Each number is 500 + 50 x the weight over its row's rms, rounded and kept within 0 to 999. Layers, rows and columns count from 0. Numbers have three digits each. The size before them is the row's rms in percent of the matrix's.

# layer 6 MLP gate, 1024x384, rms 0.0664, rows 558-574, columns 0-127
101:486473457561525555489500407485487517512472476456541445459553513477492533490572589494452489450514594494501447459522503446503444499504453512555566477477482435559516499508453417484454469484510495475491389513596571525498459468509528440410481487516514551556573519480459473582498529490489516533530483491486514549439421430447536469539510552464459526466503541520579448503566437525484378403566
092:491492510424508412460515473525502422551553527527566510516504566541412419534562516532477520366505521557513468499503440452482499495490483484428571461541474533549501553484455462386537461433486465567534434546492507504414524410508540517448457492531483454620509490420507518572477469519535506438433458596455474502441530547424548476467464475475531613502446491451444582448465509505428528546588
099:549543494550562441511409447451471469586404491439497474548552501491511515423404486565476491596582391510378572451458567478445450488463409529508510493579551569467546567577486541570476503471493517541530464444470554611572485636478471547512591555539520510503540569577472491426429562531553460527498585485549485423465475460499547447552480516389581503446498635495369456520472513473521438473530
097:518588487514486447463558506399434450478567428517506531599546466471513518448412624470485469571501464521562527583517439461456513487432545432504442493551554487520456570498503544512571545486574579493479483381522593462455494573506508563506560540537461533453558556544477528482501500555523501432568489532507619510445472483484471596525458519512492494571583500538542391467500516449494441535464
101:606477423510481473488516581552491536480516424516473467471470505477551468564573547453429404478483476515519609522467493547566436527434535457439445539490512450446483490564517411462540491478452527601533465453459459592433500530468566372492548478448532479508605592579503424470457484517533563513461551463430445549549477512499513625494419374410453522486443544425490645523527519579550576622528
099:499482589423548550490530476530552482464456539506605530474547462494471519568425533527426497585514514487497497473574503470408530489431535392430476504576508550547446497501589661451453564538527515557399599449486462420545581517500538486530489572428466503537482475467495472544493508533539472526525487571457541473462466516513479473409511499516473449459496538556501469505457462408582532429493
100:586444486505466564488548406485459457472602553511550484550530485543463507491523511535554475513423489557614513587428641535504506473531586450560460422463493481426487498613501470529549508454515498567545489434535461568504478482422459532548459545579473434388425527506476506422460515450533543549473549450417446442477552487524512646493478500588452516437392540486503450504416459478521405463502
099:635460530502473444481469459547433487463546539473452483462467543477367523526503569584553528401481539488420459489493560577632478462563476513474543491533480500503475537447465461535553444521532497402419540595435465456522491480487485542492487354428496535482558469572501505610479536481454499553586488457463454538439557451534513511497501510534478498554344540522481499596456534513451445490433
104:431493455453549494490451432529503512413431566520431456660483505478498568507486546474500520466467564385500483455479578505496478452454533620539521436500514419512483483476518521572438477600471489539499394487562479548492583487485462457556533420534504528595533458516482545481503529499555517509438455619569473502446521498469518555392429582654502527547517491424509410492477448496540488426466
095:541533568467478527419506571517591458496455574511518514509527547434412475594562419548460486484493511460487562517533501523541516463526537488516527508433510482529565498440588526498544473494549388479484459488461551426475396483472388496565481514526507419539586503511551460433518530505396538582494468439562512543514545427559470552443513535349569443426560527491515523514474502531459433440517
101:583493440544481474411475536554494430475543537477485479550461542531498511480452518547546511562517507500487480489560449574536502540535480471500562580506584437536416496458505450414611494515522444500583415574362440471551454553541629484577448435423583508440493536617449515491402479513455562536540512493529536552575529454542495549604541558422454501525427535556440558510400503538495458490522
097:595531388480521522617600498438537603490494462575486466422422567505584520468577449562438587488613490460496560649428548478448534577479489409465513511530473445395518512500447455485432466533523590565507483496475484523450580539513506438486488545448402474540521489521461533490448506466523500546592555472415489566485450505475520551545545586481593448502512586504422521425415527516596476413516
100:476550422491480483396418480517470488417521447543465475489507449487525479449499446546555476461534467488492460479479451486581531559474483609463558588570500556541437464588544497407463517432536489458421562478545543437602539509491534449466515469588524493420508480421443473491526524486522533524517519547495615542530601514535503604469531571587518543533489440511554560500525605514432472405397
097:435547519492550517427432502493557523473527453585455422488567569490441451475467535525408467598455422413563438450572531442568524501564510572527488499551522484557567431447549540458573553477515498515503394483507459538491568418514458503450503427457584527507578498608384534530483581467428511452530555473505430529406421525458619509538472540439502472447470480544578462394511487499537473446490
102:484508533492538469559532500427562531519570569512421571521478528456520427473551489468443495471474415520506454557545492543565506457494509573466469503508548437571528525440468454547543533548486572519500470510443607485433487503635542557571526443447487423498510539528547436556584507392505587480533492441518437504548426469483493580493465513504519468477511484570521481498526541507477525607534
106:554517579463509538425493523559483505505509428520453469564492484584565479523528491478490505459563461426545453406454491613532436433528482527566547469464463493534467454516503523535397493495540455521406564470457567537541448548477512503509632481516515432548489468513455448544445446419482541600458523525490507506583511583510393478520551598468495530531443481487493570459452488522511428421456
096:444490630552455576469491486455501494610478533412509519562474529542586461536537472502471477531554456430446510507418530486586564512544398509557503487508366408484434512463531543486458566505459451454640474461451507427569594381491482467570473528614553467517560495581429561473452562451399489499531474409426503501498500531435523523543490495488469554543463464397493457546544459477602541445503
# layer 6 MLP up, 1024x384, rms 0.0706, rows 558-574, columns 0-127
101:488543521555425582520533465569454476429436459443455498428436552534497438492496492542446453564497420426517514514434559580493508551398492496486608505605531475519449518477511500510551453468493502514450551518531589525493417451560541511482509611499408537504557592546524470456531473496502522537521456568531499578413505568500470575557394616444525452472495458503496438510561519463426482467460
094:496501487516488505554469524543499490476530455386442415460495504471503495539531482430500524464486484521499473475530478452475564433490441504422551469530549594487421507530457455595587515456474487511476481547563520492412595443447510498577433499505408601406456522586463447439509538512477477506585364463495444545466485517537431495528453582460471428532526433452464504447535652495480487565514
100:533409441562471544440623559486479437457487525467445430473492517469502480482476486467481498407532559617434548514556453538514495573513504527499468499415528504473458550501444565536517595547404462505559469511521523525498499431516514393483596460473425524456552504406465511511432543521584427580501427511502451487522514569538414565438503508468568441582508436436452593537491494575501531477430
097:601507392530534495476389453435448449393505502590486600518484459501435516532484498470526517494476401537482539526519379512501473495496526439559507456523513534473468501532526491450538473488505380496554606497504593394473501569572538398419529417435479500483358427435473541426403505544568488559479448581517488436521388512504461520426502522421448532594474502471460502457529545479465444481516
098:414489505484542554497490497432524424423538546528511437529549516438543524483519547523457401556421530429494429482448429474592581488459499550557584476548385427500556470444489563466538473539555347471404419552487434503596495511544481411548551420452503441472505487534494497475535510469463520540483444516515510498511497422430509434423582489497495529409408486480477402499484537509511504593507
091:574523433491573551543460574483503484495564501443506463486566504459475458554493555515492540570495462573520441517552438483502533604473481452442466523510514379552508449497449572444452484414534532507522572446466486547496484448551516515366480550513512477467539501563540504439574450487542510394513471545363615500431573520534515547534406514592449512582553535615471491387552504504465476483633
104:477473504548456541510468471441492523518564589492597477570503498481452455486522401485547554541421542628506546541493593548581538503425480470545524541506525420568437577574514485494523466466505555477470464548481482561495509461522484518447435496501524471415533462535482491509454603512462549548542502610444499490467576490497548563513548427497471483452459520547502513556550381523579521490488
096:498475477504479561500564506491421419456527612494462517485497594462470501462477525544452422503407461448503455577563573401497504451524468557479560573626558536526499459498587466573536516457520542466474626464456438467442536428576460431555469439361458584441521454564462493546433510435496505449489438412523589485433540454571495487469494411515559463507430452543543551555477406484493532501537
101:595469537589513523361485487519404540501450489525452450417469569529519489485425394523479459539484477591482560486490436448503587567588508504488502528459486602493515480499524550470579527491486484544450497526473441440487464527508468513540515485510454494520433543430558527465548460482415530450511519524538539561490439583440496476557478525543548454520481458431462529563642635498502541447523
102:488539492479571476417510516558578533564481481507430490462492455518410581492520427487432558570544455525561510539474464518529529538507452524482488387466449513535417588638402524505509467452528573508450484501528482439539547498532503485587575427443523503426527449510358440468500469472509557505486446419428493479574516514433524417502426486523566441515556468434534460517417521490463502457488
100:575393416489520528570574541469486615420606504498531457469526487499515475588468486496549442524520448451507501559482515452518511475512465443535502531490458461507509534503571642535499578428545524547558532634550492403533507522490443582461430511406444578380640444508542524397515532550463553515444449413541458478440485562426527548534413523509496519531502497514551539483455449533462501592497
097:501497504407474441539417437486431476534571482501552499465513560528536558441524516414514464493483457406558437486444462522399562511584485498507525504509527446534454571502456548537472427574539491544469500475528413462554566457565550536477525595485499530501420476516516531512523560436445448526511482410474425541539494594602473559582433481585559470447599487471516560527527533550603449462561
099:443479553476515517542481524540513550451571450550427557555464514493414579469400530522533509489493518518545496373514501519530516378502501526599477532449524462380626455613446522568459487544488465544394487538476539516491561466576539492424540524453484396530473438522422506474501529515400458529512547505538554392522524502438456452419515453452528492472537425508481602480562528504513511609478
103:446515483523483529360540504565479542511461539535418490433536472524553615563558443523455496497455564501535515470513516455492448488450573457564551477519560623484483537488396474502459460541450475493483569545477426572532461491517537512448448608462472504470418470473541529518478589499536448475477486544553535492436529532456517501511641579540502479540593543593564437463487432536530528528433
103:539455476504408484527484586583575510512396512503399609477453564522502572548438556517549498519503454492524451509469544498512588486501435462528472478463517473453479546578511484508560474434443542543548530388576449468462462513476502551490468406512464515509475436506500548554590488477504474569595494366474480466426532548492559539492412396526515503510497572560508548437570372471568557508477
102:580478456545460316511445527445539561554532611487455476561541425487599477529407572481430484528422480534502406505475453507515485464469458478520523517473584456454460505580491545575516507484503426409541499513594454548546451532488436498503515539483446500519560469437472601539573536424479563528487527458504565565517565476446492559491389548512456504466553537567498444421425514510531466516423
099:466454495551423423422499473389575507513472503502525503579544563499396494565496503448485491528442551531539541442569517598567478551538452568510566442447528472462491442473487453483525512536434459541524416509530449488490534461475425464517432547489539494484463535552470562480532472484466472522485523477553455536479431527456492446436468458467489507434448584600588501474469491599554535466481
# layer 6 MLP down (transposed), 1024x384, rms 0.103, rows 558-574, columns 0-127
107:488490503473511462485454408485553415427431529526505513402444503544567498501540610485518499525528519491495421523511516437480376557459576443528380544467462427537497493491537567502579477558577471482523480559492440540432452507423504531536547490527488529519479418451508448539550477417464440485396644550546554459420457493541453419429487471520570501467511545494549581475557406473524488528495
095:556469502487566608451574509506461521515561551569526511459562466447485450530563487538540492506478580524486576572476478470509418473539492551559475581451582498505450504448532457516428586499518426487481562475492533585584417472466539443538562502513517459453558463514535484454577481569450416541589659442506535498541490528502581529465581574491414410472440554418479488428473479473472547491477
100:507571519543579472544582497474502513516533606525482491521452440495498549494422557555433483527531503463572433541471500519588473520557587487537411510482492485447407469492455508519609500476547579511494591440446499539550471492445470415500531399506493462524488473438576424486502503422486501476366452509432573467436452404515417538524498469445458546548504438498558485434397539544570470517554
095:452549486568456568427510559507536513585574472518572548494531368567605523432520495470523485495543546480562494453477488558543422558534460596589502496520453542500568498450481568628533454560563535530501433500521526525462533447478512554483488413536531564546471407497521503440590441436463491501485532553503502618412442405531467563521467465490510476573546491618525491420429544556446481510539
101:466547388509547409512553468484523468495558481484505475523435543553516472459381557531567518598609479531448487525485558594419505464275429461526449618481500522523523456540465489522534554536421587565565522540417484572511556434594374481524486419562584466504399513483451492489494498537597494464539484509446513471510451515487404495485464551479578453484567451499449490551517479477519487508444
090:557518485507488489435454371488418543429476507585495531608526479439575511542466443511476482503487528493462587575510424542473470445421533517545430546494424459496401492517511435496479488431424511550579503520580501529542434507497548599547536489492495490549364497397519494508444503542455591498432483471533401544549444532556545516458438437477500519600443507484520485502505488504494508440448
090:499438503489545481534407501490449448477467465473491540530510468428433549472493482453456447445486494502429570417549524420500519481587513488526464436460428584445491541539422399408621556541463418489511507523514489490445600578464523594550515531598449400483510572551436548560547441539543487597444545442482592441537497451551500444499482598577475595463516479536532481460418526453520556517477
102:418560517532487545452610503557490510442611573546503533499500483538478508538488460503502497410572514490461538453404589459533490460492408474522538505517479510422517439536424541513529489588553443549518429462493518440433475526521489422480428561473562521531636568571450574492492528448516578462441450399506495545430476513473433479540444505427618470527508501505440539516563552528497503492495
101:489463416511475517501414557529521536449507569383501511445442658487569465534421552533484529491489491481478512442526385546525544518489470384433507484457511416549515502452481417449480451469461490553487495455536569532489503537565618564506628508448453513520532521542450464456388518421492430492432542464569455525445449468483507532515473450393517451529460399471512581372521508464458541527498
097:501445473522460437397502562558443491453542464550485511489476456506566460521524516463578491485490508449472510566502432546472479503506490505599493549539562503481483437433471509584483451454406467565548465460465492547468580412528544543558474546538559484539431662564583526567502579403574481446532532481499572517481480508462521476517450511525562575519524579446455571507558527425505548516454
100:565505427452435468558497559553532388485575544549510442470504557503431532526570553428480566544490543467506470514443473430455551530578522535573468491516442447524539474527620468521441467594458437407511440533515523527491425571474472453470563451569595418553532358523452534486423579551615429477424496547579476517467502467423533461510549475515445476453440521480486529457559458466490503552503
101:486466538558496522425520515537533386471459471440416497544424478503566544509516517574521435524540566546615464517497574511605513419490536515527444350585624469608470481529460515588477494529587491466495452458585521510519402423466558529543429550553539502466494502556484502409538552449602492463441551500513485540558545570486486499575473381542464543466517528482502432447495521452382486542482
099:326486557469616460477534514561530483515441553567503475473534613503564488477575527544483443454463509523537532563571428489530417491511505510450574452436527515515606555482413453586431495398548538451563567578606540470517489476420508492492462515541411533535586478586519552521477619526514507503433493531465544531512506531602476400512535508503512479445468499490489493522443614579524511537479
110:509566486503550466542412459536454463475457530558544521540519488564494523520529498516554496463465480577524447495485453545493464432449507394499534527527510533592420598509481528447523431638573384482411507515452617466366505409414432453532502408396472482483455531487521465458545569555488516409602527532525406522526481515462474451555489534524533468519451553524506452554423440533365561418549
098:454510470455549406502391543502456583494520533419512425425460487463461483469447477499487489534497521418605524569512404460536464503508498448544447506494447491457443447508509547441422535464472525542494520536486514469543537466502549463567447581535516476517471468573509517430447507559513481501544527488538490516516499567477508379478510416413467542437510440489496495539390492433467428484481
105:487514495505411496470457482454550495481609392501490504451549528450540480542412429552546482526609551581442447505425439423505484484481487418486531478540442434484462508512548517530486594541511490544468526521580543586515411434452492436382519440555487491465563522492425485500474599535552615452545516529576517368487584478403569484539555469585605527462545494440464491537483456556465488507543
092:515579451412530479501562490550514511456460438506476533524524451504523545453496532489597550392495517523595510462482451513501529548466474486402496536539574502438459483441606525498522420444562516538457518525570426492450387610550468462529516412394500489531531477476509590447520508504573525403465439612573574587548443487497465519495594452505578433536597484465484592400527526525400400546492